Weights of a small transformer language model.
Architecture: LayerNorm before each block, learned positions, biases.
Training: a variant of SOAP for these matrices, 109M tokens, 3424 steps.
Each number is 128 + 24 x the weight over the matrix's rms, rounded and kept within 0 to 255. Layers, rows and columns count from 0. Numbers have three digits each.

# layer 5 MLP down (transposed), 640x160, rms 0.207, rows 368-411, columns 0-159
115127114105118135161148145100149109136110072143115108099145135129184107145152103100106159113146130107072144119101123138128137157136133153103153101188142131141115118155165152076113149156100139119149147110106081131110155108129159164150148117132125124164143130101095098158102106108151087102099143150092145123102098126128152094154115062174137104135126118124150179104131079154108155162132145128099137143148128122080118119190170113152149109136142183118106116128138132116157126182099132
148129148077140123122131136131101194122136110097152081107090125082093098073149124154136112130109089118125134105178147148091139179143126126121121188091068130093144123116135169134128105116151099140128146128125121140133169131087169106126141133114127170111153082176101126113152088103118116135140169102142133178125146162112123158101129161104129131085098134150108158155117170144092142124132179156127169111126126111103127109111150146130108114144160107120125133135126112131139073132098121
141103122091113129128092119146154155139128110124136134106144113082107180079142138123157163184135134139149088110110116108156133120145139128208145110185147122120123133102105134153118122147140129171116129162156134155086118119179165147130140121131133137098160128122140141085134112159135114147176161125063101150135143108176130120150124073123147165153098114152053117153157112135110123141106165108116189129102159149117094117113120119172127103139086111136092136122133132120145105106138079
131105112115120107123090124172132122145077108128115121128102142152149107156109150165125130127116117143138114086138129095132135104117132116130080161162120134145112124174111096194105131131139121141131129135112154109134147101132113112098162136164139150123105134113141123086140148148127122156132101148126131120127116087136131129090127113086089168166076127142123136117063142137117117076151126110134120136127125190124126151107120142098105146096103101110079118118157103147105138146120082
122142093151127141104085142119147189102165164161161124073111148147122169127140130136151126136161133170149147149115132149141106068114136076115142110077148135129086127078137123122128162126133122126134148153127175096141140165158112160111124113112142138109151134101140169110128087178120130134127106180084102157116125148125125153104143147182107131134119119120127105073122134126100096150069120147121129145151102101112141140156137122147132155127178097145139108132089133088150155129111098
121113103158121120129131183165114154117120114113126134153134137096123134149141189124112124153144102167118087126104115124101092122153114130147129108180161113111139114145129128119104139138165123146130108082115104123144106110104106113133122131188170123124132116129099145132094158092130102147136137070178134122142124098135111079141123137110111097142107127141135095096133087140105185089154136117169114129106158101169128129157101143083145155136115126161119151136087147133142180153114118
135094172119120139120095103123093097171144081088114130160126125115170104178110167150106064146126137079116093137091114101108152167060138154121137108134111135154141132108100170111122132145160135122084130174153118133129113128134120128102119152120161097132129146118161149101104114128145149166128159124218134136144104136125116112149137139090145119141107187106125108107180123166110122155124127107125086134162128133138129116083105080108139190096110121055132105134095181115110182124134139
147139131152132152120089135159132111141093116129167112105113144110133123151113118138100109144114110101137131123096130072138139167162118167096111106124121148152148141130123101124117162115119139118128152146162154154144113112174107151136170131147148108151159144097094140127154116123145158134131109121177120102188116208151133118163094128127095125144079149126106123115150102115123144123081134112185120146151115130134167131126149122156103124135136130143137082166143118122099120105100114
133126102139109126106162139146143142116147134120151114127132116132166136169123148141103121112111146163137123134111115138109108110104141158131157116091140133115127103141110145045095145104168105113097120139134143163151105145104124117155131127106105128151136108105167136113119116129140120132120109093121121139166129129142100155135173171140105122112148101146124121103133143126107124077070091152167116119107132127129155122088133111177180113155142143168128131123138120154133163110130137
190123139151165155149154148105132080147151104141130109157122083117138164119145091148120094136136126157149115127116112119078134119137113205126126093123087184138141113132150133116153133134133129145109153152119138131075085151127103111160119146128153130126149072163101099140144132105167105130095101117087151116129132118136134083128084105102162169144136138115167146121098126117172144095130103109096136154161148103135101139124107117166111127133090121140117151107104094076155120136175169
081135154121179131111104159169127126135156106104109163171138099149136167124146137106158126157139143143147149119118123143131103144136124144177125153105107166116119107127124059142116173112123128142155105133140143171096153084129158118185138139147105126149120113099138112100126137123127139118138137152117073147133135127123120146164148173124118120142092092146142141115144113129115131105151108146173084131131094105153096134127142141123160158140098144140132156142096132136131183154122111
127168152112170171125153141147130119150095099111108112124138142106126106072139091137179161090147123132071137087072111163150167122114097098136107065118092162145089084095160123156117111121079138135106151103122160128115148143094141122120161110120123161148131103091101102134148142119129097144095098106128108163137143083199130112137135077128158114158124131108125159170131100119147108155128143134146141150157136156144114149137130112131112106106126148141155106189130137148157157137098088
085125137106131107140132127107083110164129122126138099137147143112080173115123118104135110150105145104181147110104111140126178133117133140136117124083143117151085129150141129176115126126125121139112146152090116169077126126162151144108110132111109171124105138122137126097120136142100119098123146141128135145155143177097108108140099140156107150119164169174114112159131158122118128121131095091133129155123133129095133109155107143159138140099130127082110133129133118085155125136126105
124102123130143147083154165145090108153116134134140150170192097158136091134124170108123118133163108148107161111104121123120165063168139140169122104097140114164096092195099131198105159136093091130156136102135131156156158104121151136123116124141073140099100076085121118096079139107128109131102115144166169109143121138104143151138141124118111137166087142107128118143141139114099168168144110121094142113111086125155180093143124165214099154096146130084089112107118137113137108103119121
120139159116134080097115118150116133130109115108142128195154125106115117162138181126167084150139120121125110139071137171158127181131146134142149114146184167130131136145160100182128117153139105088127086090108132112153151144099127117152109121175090106124187134140121132119112138145149150157167155139112166130109209116121173144163111137128143135162092101184060094170108122137153080164168120102130094069106131168167106122113213169183144132181109137156143094127138164099168181127113061
138061152131100112059135167087118180106125093138148144117148119132111122093106142153122125096156143140154171084168106150101138104130117057135101102134140128129134100123093100082143154098131119090113107123072153153129150133136144128159086137094136153123111128130114129164152157138139108109109101154104127049219185125079157096095127089108135131096134164170160110153166148103125137207131098115104115131129084131115132121092144131093141150087066104120109145147110127146126136130106122
120107157120087092113086111141153141139098120127112132155119136114093113120110150106176149131099106170134106122164158117096124127119083182195114150130074114131072130144145127102128141131137136129138125123124153148169105086060158156096131104169133189091141118138155135114127140136127107138141141133095128144133098091106096129147105153120134175112132101115162143135138142117134099132128170074134148168122212136130109104148094162151123150102133139173131087131118118133156148070147131
090116175126144147124117107138165116148163113110134102137090116141133108095136113105129169135147140128111144139124140107130087128110150141121118130074137133146117123118112116156126101131156155115121068158139123134129160132132124136132137120122117132091120104118106124148145121125121136129159148092134119129148160131094132098132141154144124154136105136141136145154164091123182125150117138110138122118136119129163131090152124145112126146137135144134093136125127114094111126129129154
118138122153121145124135121119103120145109153138143114094101141152163123124153115132115103107125133125107149094123128144122106131131112147115149162156137161116146095161103122222106141140146112128127125125143137130095096114103095124107153145110125144128123123114117129105148138112074128153111143143124124127152101150100151136114142151099147113180122144126104114122124138128136134106115156115114131112117135138140133122123141152155120118144126100178097129099133125113136154118138106
123126136191125164087091163081125117118172126090128126145120139097149091142104063105162141144161130135149146113117147074123150154125128126146137147145110126068184085163131126122177120195086125136073117114146110121166097094073145077172157098136115132153163157131170129066084107104176130116184134182155129179128158126130152110152122104190120115160151122114171148132141171154122092160112154102148097120147121129104115108165132089142107143092125144083107127093150138115158168116175171
117099136151135144139142083159110108138175166083122095137103104119141124141161084148149125142139133139135142077080115103094132128093134157119118144141095122131098136119084130132117107104141123139125170145093130106104098162118171133161134167145099128129132140161131117142141144125111090145131126111157156114167109096136113161153119114096165171116174090156122138145144125157119117171135106088138115167107139112167143109144095099145125109162134090137098080163148106114098076111118145
134138155131112142137123162120136095164145118139086150173128137120105118171131087124145133113189125126102152114120150126156114089126115126145114165143138169145101177089120151123162149125148083132103109130152107102120140128133095133120126148114146156103140164143143082123151151115115128122132083148088116173124155147087117150107089088109164122095111118105148088086121143109117143135118116113125139159153129122147096108179089162109123136156090148110136121126149145110145123153132099
131135085134160107075097097152136116153098152119112117131110155136129128076103172146134118099097119153155156129142106150139131114119127132137154153164098153135159129119101123107062171088101156140143156128109089136139137096168100117169159142147088186169137128146111119115141135124129145134087113137120125164117103138182108173109136114103074136141094075194109110107145160176087139094123181113114154146165083152132088155137146096119119120099119117145119096127108097130124107106121148
135133091133116120125126137130108109153127112122165131143117071148125112131098126182163143124144144100139087157156125139104120165107119169147141061129116112122137152122144100134120088180144128122123125163165123164081091134079130092137126157178112148129131117143116146085113151131105156136104129147118160109127133132130146132138122163161138125124131142151102139111115177135132121111158136103081103156111136150113154155087159131133153134115128122144147117143100142130149137161136093
152105149095144081111123108149107158128088132127129117132085136180107169132148138064120115165143100120139107194125107115125129148115156130116118150145109108119099116122176084091118140139125107140110113171156130158114137152142140101110115125141095129124122165113142136113138070128166093118112162120098125120110092164149112092122119149143124145165106130111075101111164115098124112135102063158146108128108146150133165111091117136149129156175166142145105132051079137131098168138100134
172112127150074124173139106135113144111129162110109094110097104130125178163102098184128146132143133167159128096174108083151131153114167135101154124139150146143114092106159169117081114096141135142133169118134148130131147117146117122141147160124111120164146129173121108122107150146113134133118098114113163162128100125102111120150151155088105162120150166152134115109111162126108102136160094111164132100118092094131156136164100090109108075116120145129129131170111123132100119140094136
138105145091113130119161130147103153152117153135127116122125106139141118123153115109137149131134133166097143087109133112126138119173147135152143139134147128160138099150154150104145137128104101142168099118079168134148100139145147121130131167145121104133160107123147136114132131111055143134125157137119127134148143153120113162127107121120109121119135124156118157130116148107108115110106140083109134126169136143141142110097156128127118122126137116138129134163118123159127152107126082
096132138125133082112139094172184088141132150102146160101105109128122159105132132159138134104081131151139129110112119136102119110127075141125041093122152134125158125132122126138085095149106107123153135082181129099105167131100121143107150171161099130082199129127070121137154165173150162183120114175118130132102126136181130152101107094093158195108138061131146115134158138129142103199088124176116171128122101150156168120137122175126106093127120114098093127110132148090162117133142115
106146109110144108115119102158138108168123128106139127109073099124157102137186102122122107134123131106114101125111143170123157145117101099175114104096143125123117103142128169128111173131117157096115115119181094127090099136075138116107107105153137175112125143123145106113088112105129120135110122148118121147122116113147105120090104096124135129087074155157115136128072090128112123071120075150136117104134110155116130146119185101136097185137115153128124091143108117129106108128130136
123145141131123138126117148119142114125154181142114073147142113139134118121098116114161097104083151131140117124138135080140189100139148139150146156135122169154131088115103135116169159144112128110143141128128111144119112120187117092159121145116136162131080133109147155099128125113186123122124155027142099139137129192129097133107127184137122144160074176076102145111111129109125136156114128134175121156075102142121167100140178200151127113114201127094181163122148123109147152119161102
099166112102150163161144131171143113131105191119124148089109162097125114115155167154124140106139140099121171149157142141139123167107095124109143103081126167163122144124148133147151164125138120143137129122146120137144099143124158142159113121133102123151102113137139128114091156096146104084140122124128128120121062128156183129152129149135148129152149121107117100117170110128094183115100184125122167143146125133109118169151169105111125106134135142188143150176146116112132129100159095
140100139147139127142110127116114122139109101168122172110106119138099134110148109125129141127106140139148119091157167121139128146108147136130130150150110132135138134132172116125121121137132133138145147126125152135102141141158114136121117115121129103130140152117126161107125128095097117142119152118116157158108156088124147104141141109119136138116097153120114140109144090151123141131127131139089144138162123106131072162141145106107167119119131101173118119118126144132129152104062111
123095120116134127123103135138123094134126117162133099121149124124115126113145138113129119134140145113084105146113134129114167151154142117113097135175159117135161104135097143151116142121133124161130115128125128159099130087088110122098141125141154146107083107102101155130126130118119159147103137142130120147152100111127108109150119103130099150135106122146125143128100102140110124115126137148141158091125142163107131145126126113160102112088119073127129130140095122122154099157138122
145079108118137172125175129120178130143147141088173133126113135145146123141104107105114118114126079084161147076136115136120150128158145091133080138124122158102127107198140128073151132127125145133137136111118106125146170103153153140112136101103133166129074135132061115112127097100141112133090116153129147104127137098169111114130178148113086097149128123137137146136130143160122171138100139100110101121133187125152132134145107115101180132131117084114102124186102141139140071110132140
135104127101123122120142150125149134152123122104171105130109126119117125131121111119120103140139121116133155119159105128107146142119146140142140106114076116175135118172118122106123100150167101137134071125108116183113114117124142133127095127137086145106129116101136114138118146159136104111149163114139116130149134132093145101107092115091139143138119143133143139099104108110130142099144109128093161144115076097096090085103136165162110135144101127123118143131106131151089112114107132
120117088126166154105143170109132106108140128142112097094136160120111165087132142146127145121121113154102148124064120175132178088116158132136153142149105154090131165151152129091117080127121158127151166124119110101092131153076171107183117110160116157166104119121122108158161140120110107081128148136124093151147138101129116144126180151151167158136134111132138160133115127169101114129088131139127164110125092104154083124140115129137129138123154161126135114104153112142105182121100124
092100129116139124086148108077101114135126173107173129185148161154144122128133163101131102132145140141101149148141143133174126130189092139144123136124145093135171160155123098135140162114119171121152120131121155146140139154108130110114163140119104150191082087112110149124104089110116108103141104134119128140101134137116137116153137085131140134166136157130154115102158154154126152136151113141111115126141129116125130105107115181179146106138093165118124123136133126149113107104089125
145114140134127170106118109142111126101136109116174148124089101158131141169136113133100112141146126144093144177166154109133130154125103115119134118139090137089119093136116124116082108128123130125122125123161128164124093161139126138145111116107124154159128159106161105138150106100077120136088105133160148138145161180134147124135170135100168119164149127090119122092148144110130151118142135129102127152121089129061153166127108100172123128108147135115157137143138126120121092112123161
143138094157135133150114093129130095081118121118144131126107176101126131160145124125101130124125134148098135119167160137144131083151132125116148097121126157117134163123124121127143143139150122137129109135115133120138133179099117107087149143119082196136115128152137131152132116129136142125111159130101125172131132134141135108136120133137123127135144150104140154119121160069071130095134156144089129147105104129117133105143108150123150116172160149106090103133108110159141139112151102
132148133164120139129104119145105159121174114112118143095110134088153070146125122142131161127151154123112140141122139114107106140139093170161078110144167094126094075115130132105128181159107139153113128081131135137136125137126145139130140151131145156113111133113170121146166153150157157187151133157175163115135077130118143108124097161056143125146133152132151107120125167098143106183108137163138130157102116127119130106089121135089097124116076129104102115126146165077106146137115158
140168092098137054199123098096126149158134127171133139144164156136135123128123104103136139100162126208078101144108151136100123112117136088140131112152108130104131091163154111058095148212133088124144143118099150121124125160101103111144072126142122149148103121107161180140128132127154110120070135117094132104152152108104140161099114123149099137115135159101139133138114158156127121154156143138132134143151167118157110122123118122154141095093102141124097151146133151120129166113124144
129151113125114132140120129129125146119089128128123113141107145160104131100120108108134099093123133097129106144098159137179133112136114121131102152149124147142137114107165109097149092133089140158157105144074108134140116079108117123122126113162100132136144137112114117122143125119108156137124137129140143090101095168111142128107140145185132135176117185136104135090135136110120184154109141098156123108127171174147108144144069099102144198123155165115169167103124113080160144163133140
155169136133125090063131122157114102131086118114156105146115107112136097116176110118092116143115145147128112113121136107108146109145093132136148135145120121145138080155125063135147113119124091148157111139137130141146129124141142131141155156097117179126145153141084088142096133143112138140110142108129158135149135104116132125130108107145120152144137120122132102109128121110113137128126135107183129175119112166153112124104156172090130145178128172132119115140089168147154139141138108
131074105130101101147126089137157100125089161137147139127077105085075138090140120115114123186170123123148068161170134148142107119152109216153143129137088100166130128126082119101100104147171127132167106118173172114107098091113151120121118110115158119091148119125118127146099126117124102100084124144096106094173085101067118124153137128116163099106122140117146129142174138139126067138148105130121101119129128127146124097087125185112180067166122126167097142131104168121188119145142173
# layer 5 MLP up, 640x160, rms 0.219, rows 369-412, columns 0-159
158182138109106152119113164103167138114135102116121140124104132126106119158184163145172124141080150141094153128107120200172120129133127162141117168108153151112103116129084125154112105120127105080135162130116129125182112164166153127148104084117143124137132149114138145156124167103149134083144139107149106114145141142124108079135105148142125101104133115141154144108127105128064120131134147099141117118161138159134123103127132165165160119109056197142094114128109127109164148101136102
120158113160154099162156097120104132129116153128096113107162111123140153075145135134117120143103129148127145170110113144101122095084159148074183116133115140123095126116159152141116159097127128109087163127101170140128109113153124195120123144128127144124145176121158105105134132132107135142102181132108090102129112141100127142111120135135171124133130118140138103147149135135141161164118135118186137142148114111135151155127126108150136163132151152120109113093154126108121144082149176
147148154106133109154107149119105129121174109106138121118145128136153090187079148132122165118103132124154113151160061136085135147156153157137153094105138103127098108106147151181112077124148137126101120141090113123091090126173133124130147170146169134116121144127124143104112098139114110124133101136112103103121114100119118139139118146117110123113144130144138140163131150126157167129168104141096077102144114116148153084163111113106157161143107115095159189183136130163078107103150169
135130123113083093156121112130085162160133097092148155126074140135130160126125153114134127157132133142142129143164153122139122152135171074128135101127121082107217112078084109125148107082109107133133144127125126106124174137110146131182143139123121099091124130151107093130119098130108131130118125111141123184147124151138095120143108085114132143115175126108104122123108135148129160125125160157127117097126156133135140129144121137121144096117117170139138177105119056133148115135121114
137171108120136151120138095123151124113101086111102115117115131090110145108095114155108097100131090136182121072115098121140110145123143134128134114141103138161104109148136128143136105140144096168109143113130144119117162134072135134163147100084147115126123124163088094146119079131124138125187141143099137133118112139132103168145115160111137112157123124089158154157142127147146151100137127128106125157139152164098150173126080123107134113126137132123148122116135115134148137134121136
101089164162121095117151169134147128125117155135127103100106137131146149176090173150115116149102155096126093116094142105123120122139139160124118127154102097170115127114132105126073107158156128112117134141137121097145211141152148177136142064124104159151112167127150102119140130145108138072108123140112147120136119117079148137147176119124118138134114165127136113192129145170098048157120146124112111095117141111145126144130131085127113153103080174173139110105104155175098119116133183
117127128151068123130105117074126101138117104119136168119155136116161108101114129128154123123120123144133130111135125131123125169121119121114097177109108129139125117130108129083132144139142147093168073115136127128150110156127111135105115089122107121168163149163127096112119123123115144209124100151163130102119133153183110128146121132125123121130144113182132105126146136100118173123122138178116130105117112105122128117146187146098129147114122151130103122121156129164150151086128098
135146168130119148155137116202100148147114118147103106126122128108113149156157121114146147092142125103145165161149157114109136106105147134163110124161133087118147114138104111101134145114089102201139135136142130130179123063123142125078130126163155104142119115113102124179161156174135126105115116131129139099150128127135077117136126129147137088116124147118142127158120106140103105188129157127133095159127116148144108146128138136110127098089164076143119152097135114117118094168120142
121136135135165098132162155098151135099140129147139156189111093123147146073114139145123139155099084151119132109141127120099113170118153148147108125131114119117141105122199125115108139130119136154140172119139129148091139129183103101166133135138113166152138123133130108134074134151101101120127153120115121136118144126135086101093087132150068148142113180125130128129083160152162109112178117148071145118140155100079137103119073141124119142118148100117138128145096178076144082136113151
114156101105152104139142152128147121101096134146138195101151148117147141106143088077131162090134129121155125124113138136174130143101136143118121157131126144090107142106136152140136131120153135117151147168105103142145131104136158120125125108134085150138126109132143149148092090067112099085096127132134135142144166126138112142156115121104134153099137126113090149116083134196131100112119086126135148163220136088126114094112163105107146172146147069123132182146130147111151155152158142
127147107155152149146126144127108109174116080137105148157132137119178119080081119124147110157148125111128119131155138123155094115167092118123106104160154142142146113112122165110123153123121132163143124082146126109140154107123152152119169145118127134165114179087126113196147182084148124163086153107147141113168117142125133112116110100090120080136118121108109130124127142113088110136115129104200072111131078142101151129153138132101109121140094150143172105145088127171105100128115137
124131132076066124138122131134147131112170147133149131083145131116133113101095141136147115150159142172107120108121145122125075158167139153158154156110126102105148125116153128133110119121135122146107131097160124146141095107145136154152153147118143139136095136107132057127119137120120117131151112105113096109119110082080112124166098118126157107178130115131130157154139129162124144096150103111147110119110130105117120111084128117118150115172181118114136151109105103135115099129120142
125146140113136106130158087126164139107106164092150099114123127131123141051111111122113148130117117124147075121125165127151113120107136143152148137098137113161135151123095180101158103153095094119126137111133144122120118178144131119130061125139161120151136105137139178139128147101087152148070125158129132086113125078170122145125150162115139106124135141137115108125150134123139124175147161116099113123131135089123135154169106116145161204145164068135131132067175154107130112110144129
134078085100105098137076173073101111164139129130114143089120160089175172101147181145134112142131119114150121125125160127127130169113146093114115214108132110137154128166184132109133143115160112143119132159155099134114090125092119131188094091108084127120123152126171158141117144097148106151149164153120071122129156089173120174144142084119137121115128113152123134141185126077126110158120153112108126123140124137101185133119174110074082136134115135143175110129128124162078108112163132
145082195117100133157176148105127155106150149106055126111105114118062145139125146142101149130174118099100125130174094113137128170151126139147110125140121121091139123164087122117128150121119144083108135129174140146126163128156081160094148141129152135150165118139107088142160133121104114124092111126118129134140172129098131110118141145163148095110156084126153086156148115115146114136122150135154090136155114121160121156069163121094134079083171089117113156115107121149128140111143148
133139149148100117152139111127122150097122122096148151130141140159129172119134119124156183148116153151100138103161132131121102163088156083137149100120125156142128102093112079095133111133055130103104133146116106120146118143141087130127142161117170133158134092127127120123133136120122165136101164091134130123099103098127129119136135119098168103109128204147110114127129151093087129140140142116171151143151130057100134116163165099167072198119141133137151113126114173094116150062145165
095130107134124108107133118124139108108143127156129150167121140155156103112157126162150164163102138180131084144123128125108066110145137145116099155115126081116100149105124148115105132111102172158136109107114130106135119158126128106092144167131119146133161154155138163121117118070127160160138114146129148128135158121174125053110167142124113140077112141116110119146141131148184127168112128085170101154122096114146132120123117130131059144150150073131116154123158140123125128169119171
125109161124124141115132122124146130112107124132172139131123142111101133090115133117150125144145133111122128130156131108158135159120163137158146121134128113126131128107159097126121107130130100146156137115150081139130154108133122102117110096113105104132167097120146145148131144121092169135148107114126132120143175112155136127118117130135138111125137081123122139130133146111102133152112115157118149133139141078116169136124143109125086120097136126095151110141153110130109103113109133
108165144154166131132137101096131160078145103144165113121133136124127115149115141105129116144155103139209147148096121109154148125148112178130129109130154140123144121096118125118138079176058139131095179149148146150116115127124129171130085083144089167156137152124154139096147128135121108123115152111148174109127073135139131161120140086137097150150185106141159112165102142162160117146080103135107128159100124145169136133132118108146087158110154123124125160141122151123086106128110109
093169141151063153158122105114089109105112111121109125110126093130131126141100132117146194183111140102124181083118122124158118113135182138097122140150126119138149112122119105130148122157154122127096118168145100137105143115118127143094123147141111131151165105111111117138124146099109136108152129144146146149137147103170096124141116159142146121109130083153078151134058118144157121050114136137132145098144129067139136123139098117089158152167123120139131112176113124125091153164113150
136108210153166160148105152169128163101104078157162157121106162087122150139141145129065122123110121149134146114132110116144119126150098128131121159154123122127130158097138108130101117081125156162117167102092122060103085157139121129128136144129131110177115152139147140124128143113114131133125157130126150091141184108147127157120116089114112133095116091138154137104116119159157091099129157184151135151073102097095141118161153094149110102123137141176107128112109149122096124116116138
145141165123112108162117116073137179153132125131119128104099133109113166141120070074100115137109174138124122110118155164129089132110143137152111134132116135102132155157110088137110126112109118082109170082074150125138126165110092151150159131151162156165172154120163130133122107101096126084129144126153120111107101117112139123072180127156132155101107159125132115118137120135151088141134106099133150160167179122133109136119142121074099145178123148174119092076106140120164144117142158
128126134182097148154113134123137149142151107139096129130108119107150138152119120105085122135139126113138108118104116099141133157099132100121131115141110095128116170137090147136131097113143150151127138124159104095145125154141124116132101098137146136160110161124119117160100098109134162174128146136135190160099128174154099157138128121174137124152141115127109147142124140131133037144130127117095197144107141144127123132132102159122102122125119089126112136142094144153141134122147148
135165141104179144133086142170130126119094093114114146134159143125108124155130095057132106197134094146112140155118164134147082125096121108112125163168152087157157095103138145147125129125101116130060156135135116081092144135123168132151133130123089100148096136145147099124079105122117129094129174151145091142122155151153142124133103095155096157138117108143127150150110108129107114112126093129123167136151102131121135134099158121091146163131138099150128144121134099125147118113102173
155150106113085108139141141138123142179108121107122102199135124092110146141129132141107130129094125118120152123139120113149103160157116109156128087162132135099150151123141119131122172117133121127129139131136138132131144113132083173140107106164105117147093109162176134126082098157136179139162141086146101131114135156112134134120127103139126177126139126107081138158121138170123132118168100129147110054156161123141099150115106150120152116127116139140149141096112027108145151131116143
110120119172125099158113103105126167124146148114117148113126122133143135147128161166146140124127126123155119160140133120108119113107100083115104132128182105113115103079170131126144155131096120093117147139138133132166108082161149118125108131106129118116137105143154089127136141119155133085126142111124166143139119127125152114114158085126120132162114097126130138127100110141152163174108179158152165137120138129087097143149105124117148151139118117129130126124122121124177117134121159
110163150096087117133150125138144173121110158133167171116107106132133105132131114174164133147114087098202108193146094153138140126093140099140144117100088160106114084142158143139188091104130093131132143126099117098125102138139143139102135170136113102110077086097109124088154108149139130141150097106104151109178134130106121140102119132140093108090163142126087103187157110142123117145092113146131162124130118124126143151106077117140171138160153138094181158115144098118137163190164125
134129130107130153157144095140162152111135061169127108145122140127105140143124167109132108150185143074108144112123163142085136145167136117118120100156132126106122109121106135117089102107201120115134157143163149105143109121102154104124139109087121122143098154109142094162119171143171132140166121126123167119194102155097173110140124139096129144109095107125129109127129117134134122137098150120116143123083167139149140143109135119096133128124135105110157130104106158171125144133123168
133145162119143128133124117139125117125107077115084127129165108139121102172125142105110122106122129115130151142102105163206098150104142118095116137158114092173163103086105127121100124155129110116157140080128129117147136125137161145163116084105096108096092128152107113137134113135113134125106169122086151122146077130112134155098143139156149184139181122075138115169152154102140087125129056180212112132125150110150103089147152132101133125111132114147126169164088121143110097152148122
121123096153129093159123101099162147125113169134067118105127129128126132092103096094106126160085164161130111118121130080150163108106119093124123087104147125173155100132134102126118173114122179137166144127139103120180144127104171123139123146136131123114135128145084127130114131129148170136148123153188161166144112087127092130122148134153118112097142135137147072146122151101139098114082081114149083141168118120126098139156178139135136102133170083153154189219121090107102097107151104
164114100113125142109129138122124137133137114127152121167114087121104159104157089125128112126127146130116136129117164118117150122158129143167155136129160123111136108120107151094142117127125137116129138124120153122157096141158155143107112182110137130146133158116123099120099108124148119103158118127104113123092129107152110129151080142104126128133124104107125126139145128139141134138140133135091141160135104113129116150149131120144140148177117111136109131128122095166096117106129109
114123124112117058116145146118129148116120139148122133088173124151131118124106104142131135133110097143144144123120135109097144127083131157115121124102118143115145149112134152124127131102092123126113104103145153125139153127153121183166109150137165150143110120150133102148103132123178135126152137093142129095112100127141123104133147112132133136109100123128133131137124130168116127136126141117126118104128119141155124115179108135147138119128145103121149105129157119127113130127124149
107096124122116177117150119143133162110166083123134135158145147106139150133090148104188145136135098149071070128089132130134129101147136168143116132129149121118169152123177148098145139095095155173133169114172116112146138074123132144130095088101114132138115152165121118122157174096162119166154111122098109097085158142117119127101099133111121137109109128092081143153107107121118117168136179128181131115125158125127117159143145109073120089154114097136091143091110113153153077151121152
112122146150138129128145098099119104128148139166083108145123135116116109121101126113124121183110123085198128114156135117159129136104135123100089131123125112163131140162128176103125122113155144108115115165158135150102130117083142166112125130132150131133109127163122187114112152132167135154128111141138148139109087099102136120130098160166097139125133115135116151119122110131132092135104148145119111158147110119155116146162088111122122102110101151147152181099116089141095170139135138
111134094105110102137157116101174165091160136148165143108134103094134138079155098119134143131138108077144166106182153103106135122156149121108097124161087153128093129114167113113087117123127094115121148153097138144115119143143108139113143133108131137177094081145153126163120126112144122165142121096115148136158119134094115146119140085103099137169151134119081141129131099176123119139142174170157128090138143102124176121096097125104108143152154113153112074125153113159109143126134127
119143137177140114120131092126149171131118098101131146098108175127119144175134128123068113102166096098127125103144104106147130118150120104142082150150109088148113111109140114141133138137128109132156147140181167123156129125171150146130157088133124123130123122092124103095150139111134113112108146125147166156073134109085104169150148092121115093149126120084145187135104117088127108123079124141154135147158118111185128144145118113107121133137116135117130096151120091099152131140130164
121123134117094115135128133101138167126132108128101131130128121130159092115126078133132117106112107101120132091100107099127161119133135105099123126108147154089109117149114146161133138156139135098105140099156146115125123143097125154130155134063156128085116162140155126157087128093133104131091127125123154122154155114107135169125130134136158142117112089137132170149124062139114085135172154094114139171119130136142138131188145105124102149107146158127122162121173100121089117184131095
102129150132164098140110102129157131130126147133115137144121102123155079126115132111122112134131094102149138087137094120111135130128128144164130127107134133126125168079120139131112121111152091125108121128130103112156135117123067125132133137133105130158147121122102147168113150130125125122135155091155134136082135148138113144106118129150118132142119126121173157145105170108112107116116103116146159167142174126154142132110088085106125152156099120137131135127124103079111133165138132
186186089114104125165114137086129084125080124142126098113114113121117121139150093127149143124132137143098102119146131119166132125161130103107132123118127168138153162165104147133131101127128113132099157139129149164161112107139133106114113159126143119106105146159158116115088139149113130177135115118162122113153122119157094166103132130105085167137126150117136147111121058149148146127113084093087116172097119147125134167120171134149122113096147154104180113162138128133120132117142159
103159137118152136140113127118170117137155134135086111099095133143140120133152107143094150197150116138136160150141132151181115133150107133077147135103130111139137155102174126080108181086120138103112109126088132161145086147163121149129131121051082149122152088157133175092110160108079119139175126120125092146127104148119112139169131128120079096154121119138104178145180115079142151116091149105144137094130128099141129094152124142118137166155095099093146129123114111150103102116129138
104141137115128127149125160158161159139163138150165119124128138124165146108099123167071132163161134084123140098181135061162142157126144085169111112131087089168169129072120099128115126086126115126135096132106141115112122155109140135142133127169153119158161119118110084152123127056114132095128122129184156149133100092085135136157118143100064111130094128129114138094122133113111086107122149154148123125129117117087149123104129111140138126132121126185122154159097151135108111137138167
160134152079104100106128166108110120132114139079120151136117142116107094126123137124110130132080083112113120090113133126178171172115144150160128127108106124158156124137083142129105123118100113102152158154089113146131141130135133123150125090138113140168146154152131107174109132147149119103127124106126116130114077133124142091078128123135101108123143147158131112140130155138152140114137118119144116143149168127105168090164163129116160107168130128133157131120112153105149141144158106
112128144129094130185126144104116132131115129127068151145127114156163187164117167147110107158113114136108161160115120149130160131097134102127126139145128136144097136099130034126100150124092135155087144159122111189133155103155104142127138134127132114106124112090069110101119158122138120151159131155189173082123147117147151155154123120123168101101165115144116116175152129112102162155105165111163126155113108110119126118156108147146087110133153198130159151147119133129133157108118176
133121132094119115126137122106146136092178125125144132117176119101113140143081111162168139152123105164149151131073117109143114110106152077129131101114170137147097125128092121163114129145159145116195139134115110128120117110126116103141167127085174151113129120137125151142096098133126067102097115155122141138121112161151098170138167164148147116098186143142143107138150122166179107127098123131106102145133124140134103154083074128124121177175108152108078150137139145097118138118087149